From a checkpoint of a small transformer trained on Wikipedia.
Architecture: rotary positions, no biases in attention or MLP, untied embeddings, an embedding shortcut, skips across layers.
Each number is 128 + 24 x the weight over the matrix's rms, rounded and kept within 0 to 255. Layers, rows and columns count from 0. Numbers have three digits each.

# up: layer 4 MLP up, 2048x576, rms 0.13, rows 425-471, columns 0-143
# down: layer 4 MLP down (transposed), 2048x576, rms 0.0689, rows 425-471, columns 0-143
up425:120115146131081077137147076111147107144181120160138144107163113112123174142138082126091118095118118131103110116166122101166122148139094118115120176098129137136128153104106083086141133099093112151165105123158116131127146140121154154077122101091086155142151141135155113115139126154171131132141141085145116121126145136138091130155144082087136122150135127138097098111143133071187151107104131102129141150129150132163127179069130124082120
down425:137131077117133153114125060137101116124131104098138114113154126123091155145102141107139100121126072087137144117155127143105128123101138143126138164061138176130165141131142083106120133149121152103157135116133119109139113148127165192135142145103110133158106144102135130119105142178157117120148142128126101098094125141152092094138115129095132136118133166151160092112140144105127131145121136161125134172142127119083106120129172132089106
up426:162135137103104069133162122151088141125167141183129201114130107105176114125178139147164144120131143119136128139127144133180120166123190146097159172107122152108139131105124127163133110142064133156122160130123101110092137145187139109115128093115100102148146140139138110158157144150121168138147149112101107097127125167126154125124086127138131147126143101097102142082143137160141152098137136089162148116133132143117138130134148099148100
down426:140129144096137130126128144112126103126057163137115151169155138122130159122128138139129142128123124103127151116117067113167155152122146125094162099124132128102146156121079142134157126132112137131135114125137102119121106111095119110107100157145123079111162192089111157142170171105163138167113140123101098073094078144165135124124111165186118132106127166112092108122139135171101152100148138116125118111165173136110139130110146146112100
up427:140131127115131089138144095126079160164129107103105162141122126158157094129161125104136131144118104143154132122155078143176152119117127146134110124129098123112111143149151104111134149140175122100172158147144134149085131128136116141088117097137151123128134128112089114153148138143135112100146114134147125121122088147136147079127091115127124122147078150164129101151122131115121139154154111148139126159149104146125164138116110117128102
down427:139150117140132143163115121135104133162166117135126155150123128146142110131133123123113116136083119119152127091117148154148141142103160136122129136110093157125114144136130134150134141138147110113166135121158135158103128147133079186119127146145131127169156118118126122160166125109137093111171120135165110133153156165116135130136093105101117190131113134117101144131129123118137101147165086184121169154162128128118156081144121130139114
up428:161162126153130130108148120122118104141150109159080093168099113125147148150132121162098161151115112106125164123109161148152125138144120095147088119108107136164107070110156184130150160171115120113138119141109131121107134120130098142096162127128129108137119161096124145118128133161107121151171107113130118166148136149126103101133133153110143125119147138149133123104092167108103093134123129103077167106166156163135166145113139120155149
down428:129127113107144129127135142108128162148173090169073144148109132133112133133128106088170147130130119101148092130147124142156126133127157154128121139144104151147141150117165149079144152168132144141137124109073098127095090131152118129078133115114125137133103071113121125100110116129107163141133141122122148138124160112110104146109128144117124115154145159112145128152132167160119138077099155139089109146130114140147167153111123110132111
up429:131137174131181159095124098115121097105095171111106147146142166142093152111143097115124105162155125139111128135120120122164153163171149123112126154115098156106125125133107117168157136165131115091154150125075120124117098139134111132171080128114141081127143148103121163179133108125118141096074136115128118119137143140174132130128115139134109122088086118147110105130148138140117131149105119113120141138121141157135151096123081107114132
down429:121102105083105132153133121168120121127103151152134146180088139133173098104088183183132121131086183164107101120132158136159084123176140163141122128153111169115110138206139082113126107157166146145148130130079110126148139144136109139103079149137077147111188157105129153167108111148145093152128147169118086099117134190133114084141098096157112089113151091201108101123149133112118132140135157132124116143131142124152139077152147125147119
up430:098088094098168128155113106109129149191125115167138098152119126076104151163118135113155092117102140143105125155136105174155071155153127095166161172118149114097126142113109122074097148156130129126123129159112117138119125095171155104136110113123150120144152114150149163144136101169123153103119144106151189182079117140080117121126140138120093129094163165128099118128123138165124166086113121137146160105111107114120103140127111094118110
down430:119116093130108168168089075107101101132180121065114152097148121153092157106167174157166127102151119102114138120078092143185085195150185112199160113122147137121134161087115152118104128172135145175117183136170122090114114139152115151126143105116088105167162183142151164102147156127143123120144103143093139113073150115117045150175133104124077147151168145155146121120137141164153148141162099140082101110137137131096126118127144113065106
up431:146124092132115126156108121121145107106123093111102126121105116132115128103107098113125151099152132123129131100122153120162097177137118137136139083106155139109119117167111147100106144102155103142108139119078096139137095132102111122145108107174141131120102151146079125139087150150135128083163131126119111149179131097111131156140126073129122153109129149104082108116158128133126179131143119134127114100127126117164102119150120112132083
down431:122136119130143110103138044101136126116140163135143141155154099140144093104144094119127110126150142153134127079149129094135147156143126143142111103083139083103109120132114095102122081141134085139108145129105146105110060124168135134107096125159148145117152119124127073113140142126094125151136093154087126128182201116139129130164157118147113091127144124157109129132146130138158067114140138147130160116115174130140112124124123146111119
up432:146072147119141138105134106152112119056126154124155138130111124140183091155124124102158141124102128115118088106129101147088130160136125155121131090121145124131117154111158131164132110147137166142139135078107140111115155157165165075168092143141121171119120117161191121135134084156120115122133104136184100087183111106088130084094125162135098134134112136164125150105135179133110125116182104115162126135138098116149089145128119126079079
down432:138102117121169152127114143143111090139103158144093107107126095140086116155113115157129139124173130145107120145131091160117113159154131160134117133116138133110134130133103132127117108168189105151140163114141123151099116165134124121123065150160114146096142134094160157124146079139091148126169128090128128168147148129112165122119122103124092155139128100088131173119127105074110098137122093113097111167150100186145116120133128171098146
up433:124129125144165118093109120157150104074128133109109149126104120206095131168147103133157150075132157077121166150167117132141135134124106119137143149133135076135162143131141116176130115147150132137125095095136055092137165148116145118112132153137150116103149104146140137123146122151141141092108172121111153174135105152147173088115112101099153129150132099108115132119131134112143132163149131174143146217120131127138121088154122135133151
down433:147121074106082152110171143132136117105119114160167124116130149112128136159159127134129164131124063131111172187144124142096104138120095085137088131117135110136090105167124182128092138107155141083156100153102134145180128130139126145150085088121099144081107142175140100151132172202146106103159134112172139118111140145123110116163128146106167128163143143133108138086148146128134155159148124102111110145102119116136138155147128121130133
up434:162157120117125158131125088166118131074093122156070108100144144166138108115124167133080155164119140095155152124089142111101115113141099083128076147126156129125137100128121122183166128114120130154119115131143099112100175138099146152117092103113093129182146116178165103160113104134153122143123116156139097205110119099153154126127129130111118153107118096124166146148106127190147132134125154133126163151137125139111132173107111078096127
down434:067143168133149098133141128131169114148142158149121132148106131144160156097127199113096103119105125160122152121157111131152156109150142104168117121107178104111159144072102166114147135131146178137160113181154112144128138096121153078058166146121124173123150142129084140160085133140141107106122159119101146138101095174146122174163137128153112133167143100127121188173150162149121151160118141120140122159125112170140177110100120133148075
up435:101105163127162128111181118098150139198153099190135104156076130043116127127163149154109127163144138092144141117095091128176137142135139125123088146118115087105150161086152112141140175114085114093094144116112104106179105116115162168130111112199143130120088165149112139132083112123149141142171161158166142161085094146129125138105131103121181142166179130195105180070128186159177082118123112086144142179157127116094135159140103123133154
down435:157048157140107090105071147106201157078200167168114149102160183120091127111148026179094134103144123153136144074124108114129135077142099127121197118150136133146093193145147138134141142094021146110099157148153088116061187105131133106151112116175141144131106166180114119159123116129161095144114101127135134143182068109113168163154118142150134149104104105087137139140149131110145142134157091125143125089128136181105133167151056160107140
up436:127144114122116087130133110154143154114144153157111120130135140108173133133174142130128127122141118148143090089126151105104121153112124110099094120121135111136134145121128130171139159122127191132163156130112137109140160138136130111133123104159130137151134105127129113127140137160114106156123130138103106131114153130122137128087139157120141137102138145123124163135093129120125105138077167120113131122120114113120134109103155130151129
down436:118121100109126135140117104158158141156135131117143117148143147117126090131097172112136136113104092170139106126175154140116097117115170126146156147107110113159122135121122142151114133164110128087152115122135109110122111107127113127123112157144126116105138146112105127139119129123107112122095150128074121155124124121138120118073142147138185174125140114133117140113103147166110137123097129081119123169094124091121129130086169128131140
up437:089143152115117109127091126152118105113091091131153135120145135135146112114170170111108153138127181135121105135140120114184121152143115117123113139151098166117135132136128116158153148112122112126122150110123181139135094111139123147114140139130107127125098152141106134146122132100182125141108106105178161176148126115108126166131187133143094129131146155130115102143136132112132137123119154121118137101140131127125142146157161113138136
down437:102105145134121111132134127122117116148129132102111119135130159143126134120134140139147136098117121120131152124094123113113102159114167118110162133121148160118113094164111117154156119131139097143150104136145127119138137137103135121106107145128141153105083132095135103151163119131118152112127112133145122117108131124105129141102153140112140112102133092112135097134124183138094131130175110109137124083115145152091121116110125113120165
up438:151127139113161151108151115145159121155145168144181128126092152164115163133126094104124128143128127067127132170119123113077140122121135142102135148116119110107146130135136128119144110139092111131099123148164116114150168133131139082121109154106119123158118156106102135141153129115138124136126100126160152142112135125110127147117115113179158119117145183139134153122125104142151108099123085095126128092112163105099113105147120152108106
down438:119113119127136113087149129152138140221130159085134135152158126121138147088162163106149143132160197144104149117154127141109139096081119120161087135093102149183073110135151090145149135122138133109110135097113161159158072138153122135102128081108129088079099136101112127110110119135133156092140116114125129126101108091112076121128164129158138187098096126109143161108088142132116142118121102084101099138122157164159175122153095184160121
up439:148124139128133156127128128092127103082140138106152165158137123173135174123142130106075139103112139129116117149121143151142116131118106113090118179142162118139095112087123080146115122121089117122127122153153141120105076095166089167142085106159141106107133111136121148084108175118167123101146145147125164109135102118094125113137079128149095189108121163146142128149086133090159079146151166137122142112143143112117114145175127091157157
down439:156123150167105148179077118175105136142104152113189140151146106091111163112113151147125067149184155112116128144109128155118119102066125101148143170200137181142153152107107170133100175119141125143122120083096140101137121111120100088144094131107162147103122094139117152112130054150129156101118151120143145100136123118066140096099117148132159141134131142106119105148108113122138112127123164135142146179122110118086104145118104090120125
up440:139060122143128107116099137172076159104157176108162115090145100149117164100122109088118121128161129142130104118168152138114114129137115088173128090127112120155114174115101170124133143100178154129159144083140094120160135126140169131082103170143140137105162101095070123107113176111135153133096172114109081130201115143182113142119139159128160105144061159131133153129134130161171092120133105113134169142149134178147122129106155136105145
down440:127096127123099113073108130168108154120116161138212091119120139133124113128127118126102098134128078156139092100134110138118138090130103128119171087122138088145115091130121169142114116126090139128135160140138181097141098137111126129117096112104152118116103137124075183118113189135160086101105178089118149149157124119157136140076172125136145095110097107123093101129147158144145144120164113140110113171113122164090133111107131124123125
up441:112103119123100115100125106166124120129130076137108103149092132142122103082094118112171140106096127120143185113127100141124093139122091106141115128103105130127117115129086150084112158134128126130166115149116137134119131160129142135111105142109135152136068131120131123157151161131125120143123111125125099107152153138163128149149126169127158088146134190135144123150092134128151156135097099105153145137118148143106106132113134132138123
down441:123094125142158127113113107149137152129114111120118116135112118127143102099130133190175117137123135127135147139139128147120137148079125137167090133154102086102134110105118089146134094134140109131145120125110112138111151172112163123131128158138127136153070128108084123137137157137083141115119138144132123116108134135124087184134139157116123112106120169115137113128140130147137136111114118092125120090153144147118163131136096126087103
up442:106185091121143130113094147121125091144140161118136117135131126128075128086133159123128107115085058214117095132198118134124149092094150095126140133113085126079171132135152110124151128101175140105147085142152122114112125131111124083119160175122117129126094157137160120122158161106109132160104154165170094155138153097153128127130126170146085117090140104083080149138131144170125153116121097113134163137129119164143135134172093104135135
down442:123159158121134137158166141156127122151136108130132106141120122131158082092117123096112113149165088134085082160106124111093123050140122096139088092114139115150152103132138145116172117146107118142138121177131134120171111123178156086165108107076115123137156099035127112091105102121145176102079121189111097125141141138119110166154090137132104135117100112153119171100155115152166169143088155102076126108118136129109148075119112115123106
up443:132129121123113133141114118114138136131124144134128139123155146143112138155135095104122137141136147153092135133112119135138138149138149160119111142115142158132102153113103151148134108122138125114130107136124122155126127143125103137130135093138109135135146106117133148116151131134123115146135121131138122132141121113125143105117131136105122116111100144130145121141117128142137134124128131128135133135089124147145137147116176112131122
down443:153111140139109143107131127129114136130129113145103133117115156112117140118129134119095152121141154131122154113111115153128124143105126130118110145119148138105107122170129148138119129108125134179117132124139124119138133143120119139130139114137135135140111140124125119148130093110154126129108120130125131119130081149136117156134113114137122133126120148106125141099116131142134147131135123143140135147103125130148121132117134099117123
up444:137141163142127130153118132165090115132135120177092127126126107102105124066140128154128143115141092155115138119138154145141117116133106158121157143115101150135120126133130150129139117137121097144155165192138145142161113170127125117144094149162154141124107128137129158083092142140117149193145186150151117118121160095097158152146081118121127109152144134108116150112172139107181125152127086105101103126103127141092116103153164158103085
down444:143130090136173118127138082142117125101146114147083093103153110188098129146107132149112149116166135124129150123119153170148148139105138157134109110141089094119147088158132126146120128184161115125092132107119117171137117127112122132131119155115111133150138084118147110098167116121120149132130151144142132145123122112127123119130128125149110131146101154150143138147128078108165142137142099093124125129119141152079152128108135096151139
up445:138110128111124142126157130114158100096118065133129128098095101099095139134123139156120128096132066121155137136124141064094147143126096123084080148128110123045134156110130124146138102150162104124097156151112103114094136147145149124091137102139123093149086146130090079148125114164170155132127103074165106127151085133162113155125128122125116100098100173169171125151116126173092116148139125139126147124195139142131124074119167143114162
down445:107115120112143114141183143134151101156091128139122128133094096152161140175130188127104119116114138141137142160107114085120122144108141080101151110135118129126144147109172083124114118100114082133136136103151099079131158121071125132150108139112136157093081135123081107129089112147135193101151123131172137135190112121143162110107128104127156108115113139154186139161127147188166132110146106153130138137175116121101138125058164171101110
up446:092087102116140152096120133093138133153151110131130144116158112137109134104128114152149105133139122118139097120114147142138101117117129115109130113097077123128125163121101140134166131175078097149099123133119144164111180108122123108154129137128153099111117158125129095155118153131145108109128123113106112115124109125146171095129115095141108174145123141119136125103120150092131133108137147127108160113132109091113145120125126120146153
down446:130085139128163123147135125170118136115122157120127124125137101119105173111155122123071131138116129146155136171124109166125130117101139145155111111147147120112121126117130141151140114113108116179135105135107148119097125113134149154110118133123116097072144118104122153124157113098138072109150133131117140133158155147164128131157150116070145139133156143148134125124137111107158155083108089122096117124156155121123107104124131135120099
up447:123115129117125147110126122132081132100134147125158146094135122103150083126114158157141121142130157130138116124090139156122097156132112153133096143140140134123119138131117100135165130132158132125149162121150087121125126118103139159122115119138152103133120105120124145142147151142131136118135144136142127101124108106183115098138162116106141142106129118138110133113125123101125124112146131161138151124128148083136125142103111121069120
down447:120122122127137131080165161149105102155126139114148163140117105153130111124100135107096140140113113120153114127146109107144078155107131110136167122103137131103162137114119138135154142097137149137139104130125105135135116138119106127120156108127154103162089122128143127116154130159121132147113105134154124135141106116119134131145089149126147139090136193126118119122168137155045151215137148154119132154114098143149124154115108128128157
up448:125067068179121169073163118159113179083103134149137097163174141143119097108114133120120109120141138120169112113143159159129160131149119109090211123104140106173119134108115150108117140120129131162153095166181102129152124111135130106115139087149120128125133142109146142154143077147109095127149101130109161125096082144144075151092136132075134136134095149123160099181178135147148126133136108139120108082134133076148129147127102121158135
down448:137140119125102162090098132136117132112164105139081148129123138127156152114108134178126140096139115138184141150116131100115182144154110079134092163165133125193123131115140134154122123122109124116172123138170091112154130142073125133109126139191096116149112152117140150170132137146142138131207129145144085131112173151085081136119112119127145116171168121122136097142133116095156119144101127124112170131090110115147078085149110098138129
up449:104154098135124121101140086088129131123149167094176166109149125110075111062064138100117171126176140128132153146131113195157138116136123086108079150127128121169106111140130115138088076135120116127147170138140095175138164080157140075159121124094100095080115166120125136080140140151092156117081158178109085149129127126123132155106058128153140142173151215137132099138104131095100093139116109135178135101152165111111103167141145093127107
down449:148118145123132123134082134091128171107135155089138121133109128143139135115156153102088107163113139141105110120173137096108110165087169126119081123137153111122133138104092095096090116140117086130110108110125133154112128142120088120132093101098116121139149122158146169165137109153124111139154140112125160117114102115090193135110123108124135144130160121132112172119094126117115080150082117098132109132127131064149134102143125171088148
up450:135105140166135153114125137156089082138135127152101122112100125135132125188129134137138097144106086129121147103149112113153182155103157139120169118131165105143155127107111148154140104139171107157167138129088097150152123121152164130134183156152124143140116143138120143108110126131088079162093165133101131132132116119154131133164101069140117099119107129138111129137121154108099132140128151112148121133089135138146150082147140153102118
down450:127103123146142127138146157139121116112122155129119135184125108143147083085169134136153145107126135168111144111128144108126100166123130153148120147099136153098137092143125128170160122108171129155115075102164115146140129123150111150131150109115162107111130133151142129097141130111126109135141113110131121131113117097125138138162094138158098155111094138160131081137157125149140102147092120164122153139095175121132150192147137152159109
up451:083080134085113119132113156126116108112135153136134103138147164122142125082101130201106110131158086065092065149132153157171151115123076131155114121096147139086108176133134184105132112114128138138092149140136135123142149105129139110140182127130112149169152162091097120115144096099117102141134115091154099186119167176180168116149140177102128151132105150134165153106136112154101145111166159120094096114090139129158122132139164124124135
down451:120152094126126149119109127166138133107122145108105106130161183128123193137125126161120124154178132102137117147107105127137140121160066154163130121100099135136151149121172142112086121125144147120100106150128125136125064140103149146137163114112107115133150117132103136132147108042124120159093156080114103161096159119155176119126143144160122140131102109119155131130130153152145148136172146080130106121127112108174095160135107105082126
up452:131138109140103130110082093174147153103129130123142182152116144127119135129160122126123150135156122101106115125150134120122093142161113113093090171143098148150139124139119152095102125153094114135092138158154113098087111126083107187111108158129182131129089138083113110130085114127154142133130109120127132138095103089156085113105150112094131180142155135111095110132104118146133165133133106129147137170153108124150140186108116142148159
down452:132110110177121142103143131153153142108136124139135150106121171129128101165151110135112107143140164095083118081159117160115146067103090123161163073135107103150072172194135110125139155121106095109112140140154142128119159087148082103148139121159119129130134099147124097136089123098200103129138076105093158133129103119130162141167119115175143130143094119117162135113168091121136132119080129143154124126112112155146122131164107128117120
up453:149137094133108137130128127113101144115136167118163195154101132141140115117124113151151122168117131125068122131123146090124140100116164145092078129114132181095099177125144135118134116141074103091127104123103128122178157136123133128189120089132113124169118106106112106173112131145140123134146137143104155077129113129066088142178097171090109165082128114110082105111075137115106124117082125112131118114121121153132119136123145110104110
down453:117121166121135119139131111149114116100116066169122111122115107163138154131155073115127126130118108137153087133118115127112156169109149126143124168134090106097150103095111119123148110144159158128130113128115154119122123133119122162122087135068119081077117154098135162094096141130142133115190128107106113134146138122111134173070148148157126114091138113117145169092174139078127099110095132149145139128121115127137156121080183149124126
up454:147153097114167137109091142124098130151112157145075111128105193132151172102111141085099137084070113150110098145141165150157145126115162109116152120123125165096137096142132101085110130115112140123172142125139169109083155127104169147072072117158142113166141102095141153100154113143125108108096091141113104155119156144159109135143110134078112131105082156157133161170070142171117165126149092115136130148114141138148141152144073084131166
down454:102137117148142143128162142116159086100162131187124131108158090122141140141142115140103162119142152144133130133143152107138118126145128097137117150113125137090149091147126075118100086131147174115126087143114144125138118110152119079084146122162077126157127116135111177130124109170103169124165128064116143085139129101086149097136128104128133191123117110144091123102137099121091138138092161113145148139096100115126118167164126129103147
up455:121179118147129117148118143153133106134118152145141104132133109103108132114123105122102108142134166117122104140195108133134097134127169162119148105132117141127117129131112087152157094170122116110144132115167144161132145126117117134117137085140104112138101131151123110121147166129111122117109148111085135119119098160163094136135151113155181143129148156125118110136174106123157154117161141095118114117113094168176169096094115122141141
down455:110164147142094152143135117164156097141093146165115118168139120074162093146154099100115115128123152133122107120186118120103134145090124131108138137142139141132119108116077128117162111120127104111149124110116147158115136102133148125148122133145154117129123088129095096115106116118121139109146159112134107134100102142137109139107149098152171166147106172123115097153143111115123123077141140141128124123111103124143152153093123124125164
up456:104163167106165151119124096109129147138112129136170130147135125124160141156119132117146112123132113093131120149172117139137126102161121092149110103152107124144133118102127137142133132106101110117089103117157121132093144083124162110139129112160135140134132123139082143152119139164151143137156077141094126128117142123163132133161140121152127133133161124131117126091141107160160134145142120095148124092126115121113067114131142131143124
down456:158127139120104125130152119159085091104131102144140125124118155125154132124150156106092141173095124126143124162119131154127130176141111148150126140129125093137096132141109144128177119133144150136141173136126132117144139116125129124127145148089121144132137139091091133137171122168117108182142165131197065138162177114088128131144114114122127118124130142107111120128138111090131097133143131127129119126129113128136107113126082147144148
up457:154108104131114103162096119078120121107134113135153136086107123097121151129140114102126131112118184089124086154117142104148123157146136077115151100120178122135111163132132077129148153110117124079138085107092137153146141136161114094119143054147119118125146142135144098125149126127097151087126129142134142151124116094111145105093117106117106147140119169127158144138065136139121137124145144094124124158100117133127152137094151127091098
down457:144147092113139084131099148095145183118129130127131135144127146123117152110166141128142141088155138114174100142104151170140083149120095094106142107134160150135118099122128124108117140091139111139097096158128125137168156157114143111151132103145130106123118161138114149131132143098152165096120143122122129127102126133123142131120140124156088132082120137139108152106157187089058159134156105124147131206119132126166126093097127113133128
up458:140130091143128103143119123137119126147079119121129117141126130121111098125131134104131125107167131127155112082153171117130125185124149136131124117115094118121141138130126149115109129153108112132159133143143141121137125131119145119120110134142106150130100117133136149156124106122122171130154113112156153176118094146137109138150134117107105073153146115121151122133119169164171152113128143177121105119142122097113193125112124113087117
down458:154153116120133102109168114089089093105126130128152130123116138132120119152126124120127115144163098148139116132161144114110118115108098134123117162118142109105165124124137101154151092159127154155133116126131126150131162104100148123146110125114153130127136127124146124105146085124123115105155106116109154149139158136134134103134141152116144155125131128119134130136130138123102146122121164134108118116119130100128123131153134124132152
up459:135112151118185115126128094096134185153134130117115160090136111113135126114109116115116114114139144120124139122156094153138131087128138118155152145143132107121096134167146095109133171118152137152167136118101140173096100085154174145087118086126129157160121141140121151136096109106133099113102161091082128156061174165127116125135139126101152116135142165112128109139146122135159107110166115126097111189150132125110127170178085140152142
down459:172115144108113160133143128085150157124152131148191147117103158071159097101118101144078123134126118086105113066164107162132131111123110129140122125133121120105091132144137147110108102120096085168148124112140108149128123122136133137114174181151164111126110146144152207137130095161104110138118094139119129135122132160131144144128110115093114172144120132164128131131095122116111094126149142139111142156130156137119105147130136103146133
up460:141109139141110143137073126106133122187136108128117119125110141148134144163133099102102157136115122160102133105103129159125126125154152105165153144132126106097167119131130091085156122132124090154101090127149113138159142150153106128123140101136141120128112129175142120125133169146114132118105147131160083150107166093182112147107174113133086114126119138112117097135119140162127116161098152104092117094094106082129097141163131140150086
down460:140078141158087105125131088106163117134137135123128161106145115115165158167138135096127121135157082145145096125170121118126135121097152128102111126113115152133141103144102167101092131158134166140123096122150165102113138138111076134114129090155109130134114124129125144116136151090093151148141090130125114124149136150137125093123090127133148099132119132095131116145154103124138149171118129128158127161108137075146140083107143121110100
up461:145147125121135142129156069118153161173137124134114142143139101117094114136116129123113104139110153138096116102102123104150118128132122136116168127116126117153149129165133127110126096134148168162122126149126126131132136138112109142116125106164151100120144122144115135137137128147102099145129143128116142119090151144097122113077107085134140142135139135119102154122120112108160147129121119152141126095132133115114130122149154141082156
down461:119083114146126133138091141152137109145144142119117133072155136141168115123110174160096105152111144132081129126124116158123139155141146120126143109149131125094132144171123151125125117129134129114135161091103119115175165126158115131117124092130123137106136133121161114122120162106124139099143133134136087152115143127112153096110106128128109156158130128134071115115125135130163140168130119139080166114135130149152192130131135110111123
up462:111123142174115092114109131114116116110136127160148168129138121100127110119126150135116091181151153140146140110132108186105093110132142159073134131160140174075114126119087101111121124160102153144118150158154167129148140117104175144143144122136118111114123084126143149120127163111120111089108122160127114162120116154148093137167109093057134118071104125135119131149136146099117156155090086145142132161118096163154143160126143137063148
down462:126091136145100130120109104109112136123093141174130098134131145096121104091118158170132064104159155109137121133175122145092113069114096139130127172121138163140132116132131120109101087148131112152141172116096088113158115118139118114146179123134077105099144116143071151112133162100103119126141096156156141153128119120116132115200129105147179095114130139119137102112118137096101102133145115166080096092088139124138147127143122136086102
up463:111119112121136129115149115118157114141126137113137136139125170133152106152114127163122149114106120132129144119142129118129155131108143162101119135131122104140141121120156153109133117147146141120122121123105130127160139148136137113126165124112159130156124156152118116140134139119125152121163149120136124175158126115126156111141134148129136128113112116122117117154133127162126126134113147151127138102147101118114138161145127100170133
down463:103132123130127107120124152164156118112128138101119144140144130132122145122148166128130095164131146144138161120121134152123154150122133101151171094180160168141107124111137149124113126128146134142124095132139150096123105154125136137146092117126122135100126152128127122151137117119123144114115128123129127146132123135124116107119146096112135132141147132148150141122150131111130151124132110102128137124104140090128142152117128120167135
up464:127132070091143121121152129134136154114112174105119122108080127126117099143134157164071162101111159139140103124108115126138125137112133130109148114129165104098117087137119120142117148130126108203153106124146096114137122166086137152109088151117106166122127143144110130124123095173109115100152117088114136129195149149106153110092128107139128111123101144213104129155157131116135111125164111149101141094118147163101131114169154159145108
down464:126112105129109129113120134118115124174124126061174095164122124165140167151132126144156158114117137158174137118158087106115128138113125097145110076149153094136120129087123109172144128148097196118148180115102088131100140151156147107093133142123095152122119120134112101120094139198167145091127173095121176150120200103091131149120172122151111150113126145162134140112114118138073098111109059131095181093152123115117180134105125131138125
up465:153136181171110126092148139083112126116129084077107127112135115161109106134114084113106112101121135127154141123144158105132135151159072135066135129136090153126102162136122135103145139168096142115114132084173113127128109141150130115138134163156145162162130143133111166144120148121118165130146133158123174141122148136103137097122092135122120110127133142109155122104119117162122100157141105114128135120102134156152173155098163118143143
down465:155098162096106117173156122185118132164154114149145164100147167083129125098093115126146132120116130083140153159142088088152138145106121155088128150133119125132176182057124125089132134120130132119142122127164118138152112114135144141119215096138161107115143140117137093110102096136144177112089118120158157136156133060143093129122145133124128125105162119105124177121101122160126103156108118100162105154100118155103186144131150098172137
up466:142160148104138161101162058129111122142092087088122139158156137108121158103137127131114115120141111152112129089122121137143117122124139121129133127139150154121158141130157114123135133165069140141127139138151149158151142087116124144109093072127139134107085089149102135144136141126132114156139102133098108135155135128123168131128143110121147184133109127147127132145142117132106137080119152130116128148162118109145055122107163153127156
down466:108138129137120088130137086122133078150088138103122139156116116176092124141128160097141096127095095130103122091110132128127140136131124164093126158141095174164102158092164093175161130128071141083155109135131141109058121088154114114102143108125118109112106078146104132105113178077098113147172120110133087113108136160100161146105122109173131150102131122156129112080098127116078140112110115125135116166145097090083105136145129128151163
up467:135064089062094129126104146123144146162147111134147073149127172157075095106136147168148168122155111108084160103131111104112100111155135155148171140121198114127128140094145121166138129190151178136169124127134148107123124103079132129114140112142155123136136109110146144138120188117127140136129127146108148143138145142104153123088127168155120153114108114129123143127127159143110116111157095105134135158109114109120140135130107150098099
down467:132089118153085144111102135130127158142125092137126096112167114140110116100160099153072139148122144141119133123148144085073113139128154111123076092128155104128127124131164062134157110167138133100167166097132092093110150152092091124181099139142110118114076111097137134154177156149156169154117144098143160124110158132127128175089109181121085148128150116100118138126146139176144167155169127152148143143118126152155128151109094129137090
up468:112097114131126145115137144125115086145117140122130129097120138126106120105119137147117094109133160115039161103095171153153124159075171150137181174155142143071145094127143135113124110129129141127156085094101115191142071149148096132138122150143107114175152123162098119127136128132144118113146160138118114106166105148166122120121123099153132167086119136135171063130141091173120114161158113105133106149130104070125114171150157124150152
down468:153154097115130122122111128133163125159135160133084095130155125132160144122118122125137084181146156099114135114127149104142150105139145131125117145166120136096120100082135133145149115126128196129128150113138144097078129121151070116115124152137126171153154141166132076110171137128111157093111183137074160119130108154123154143175116094173204097128094155107123150157120125077140161108141147129097182078142118119097145104096133139137123
up469:178147127088111139090141134120098154118146115103107192127125087180121153145140106096143125161174159125089118099163129124137133121109126129112118097119130151140107077123117138127152121127167132159137121126111124092122109095148118158140089107108144128140127124110152110129127094113144133150129123122114136145158120134091142142076098155092165085164133155124104084123106100102090123097148138169137134147148107089122143151098189097131151
down469:104130108136151136121139153102103106083175101101129177153158112156153118154132126162099128132149155147160134125117130126122179112106105113114142088111149176101145149096162102113112116125185128143108159142117099072150085124174121148136133085137138118125092140121077068126126126160105087125189115084096121140076130136116176129119109119108149140106146125150146117089127099111146117176127106147145094111137108140090150123155135127160103
up470:156107130095108126135132096134114096133118062136167178062176127164162110147115098109163161095105121120160113151118118126075119134105173146191104121126157149119092142166152125111112121121145134187110110138138112130167129088157085165120106112182139077127128116152144143139115135090131122128120139154167120121127107123126114140087151174140139162132087153142162109169178129109091179180155080134109151113162082127151123161146126074107106
down470:148076150131134115167113148096130142116163123125127131127165117141077139121126116156176126148139071083118170130123131131112118145062102133139114136124082126140181141152173132103143137149140127082124073097115130119164157135131119124109127112139117102158151125170141137178116158124086129078086115157101144129143110136102101098129131150141134093141082095088110116112140135155132150101125111127115140085146159094140195108142145132082140
up471:122122104160152158075105084141103105136086125104156137162199157123129094125138126159133109112125103170078123102143089109133104111117189144125126127150197138124128103115108156093107090125094093161075130137120173083147124122134144081112164129145129112140169141081125120164154107137118139165137148149131126100117147164116152081147112125137106121128083167130185146151195112088161150122163156156055067159125100119126076113118147179151110
down471:143099094110168105082086121122132128129100112097065111110121139129099080130075148158137166126134065073109142141114111142149111127169124171131142177171112104102150136101138184126163075135130086141107154156121142132145129167107067101120139091153138139164135097138080141141152148117106118170134140181178109146121125097127177120103145148112102134156131123145118124090138098120155128108122146158134087131125092128103072128125105121144091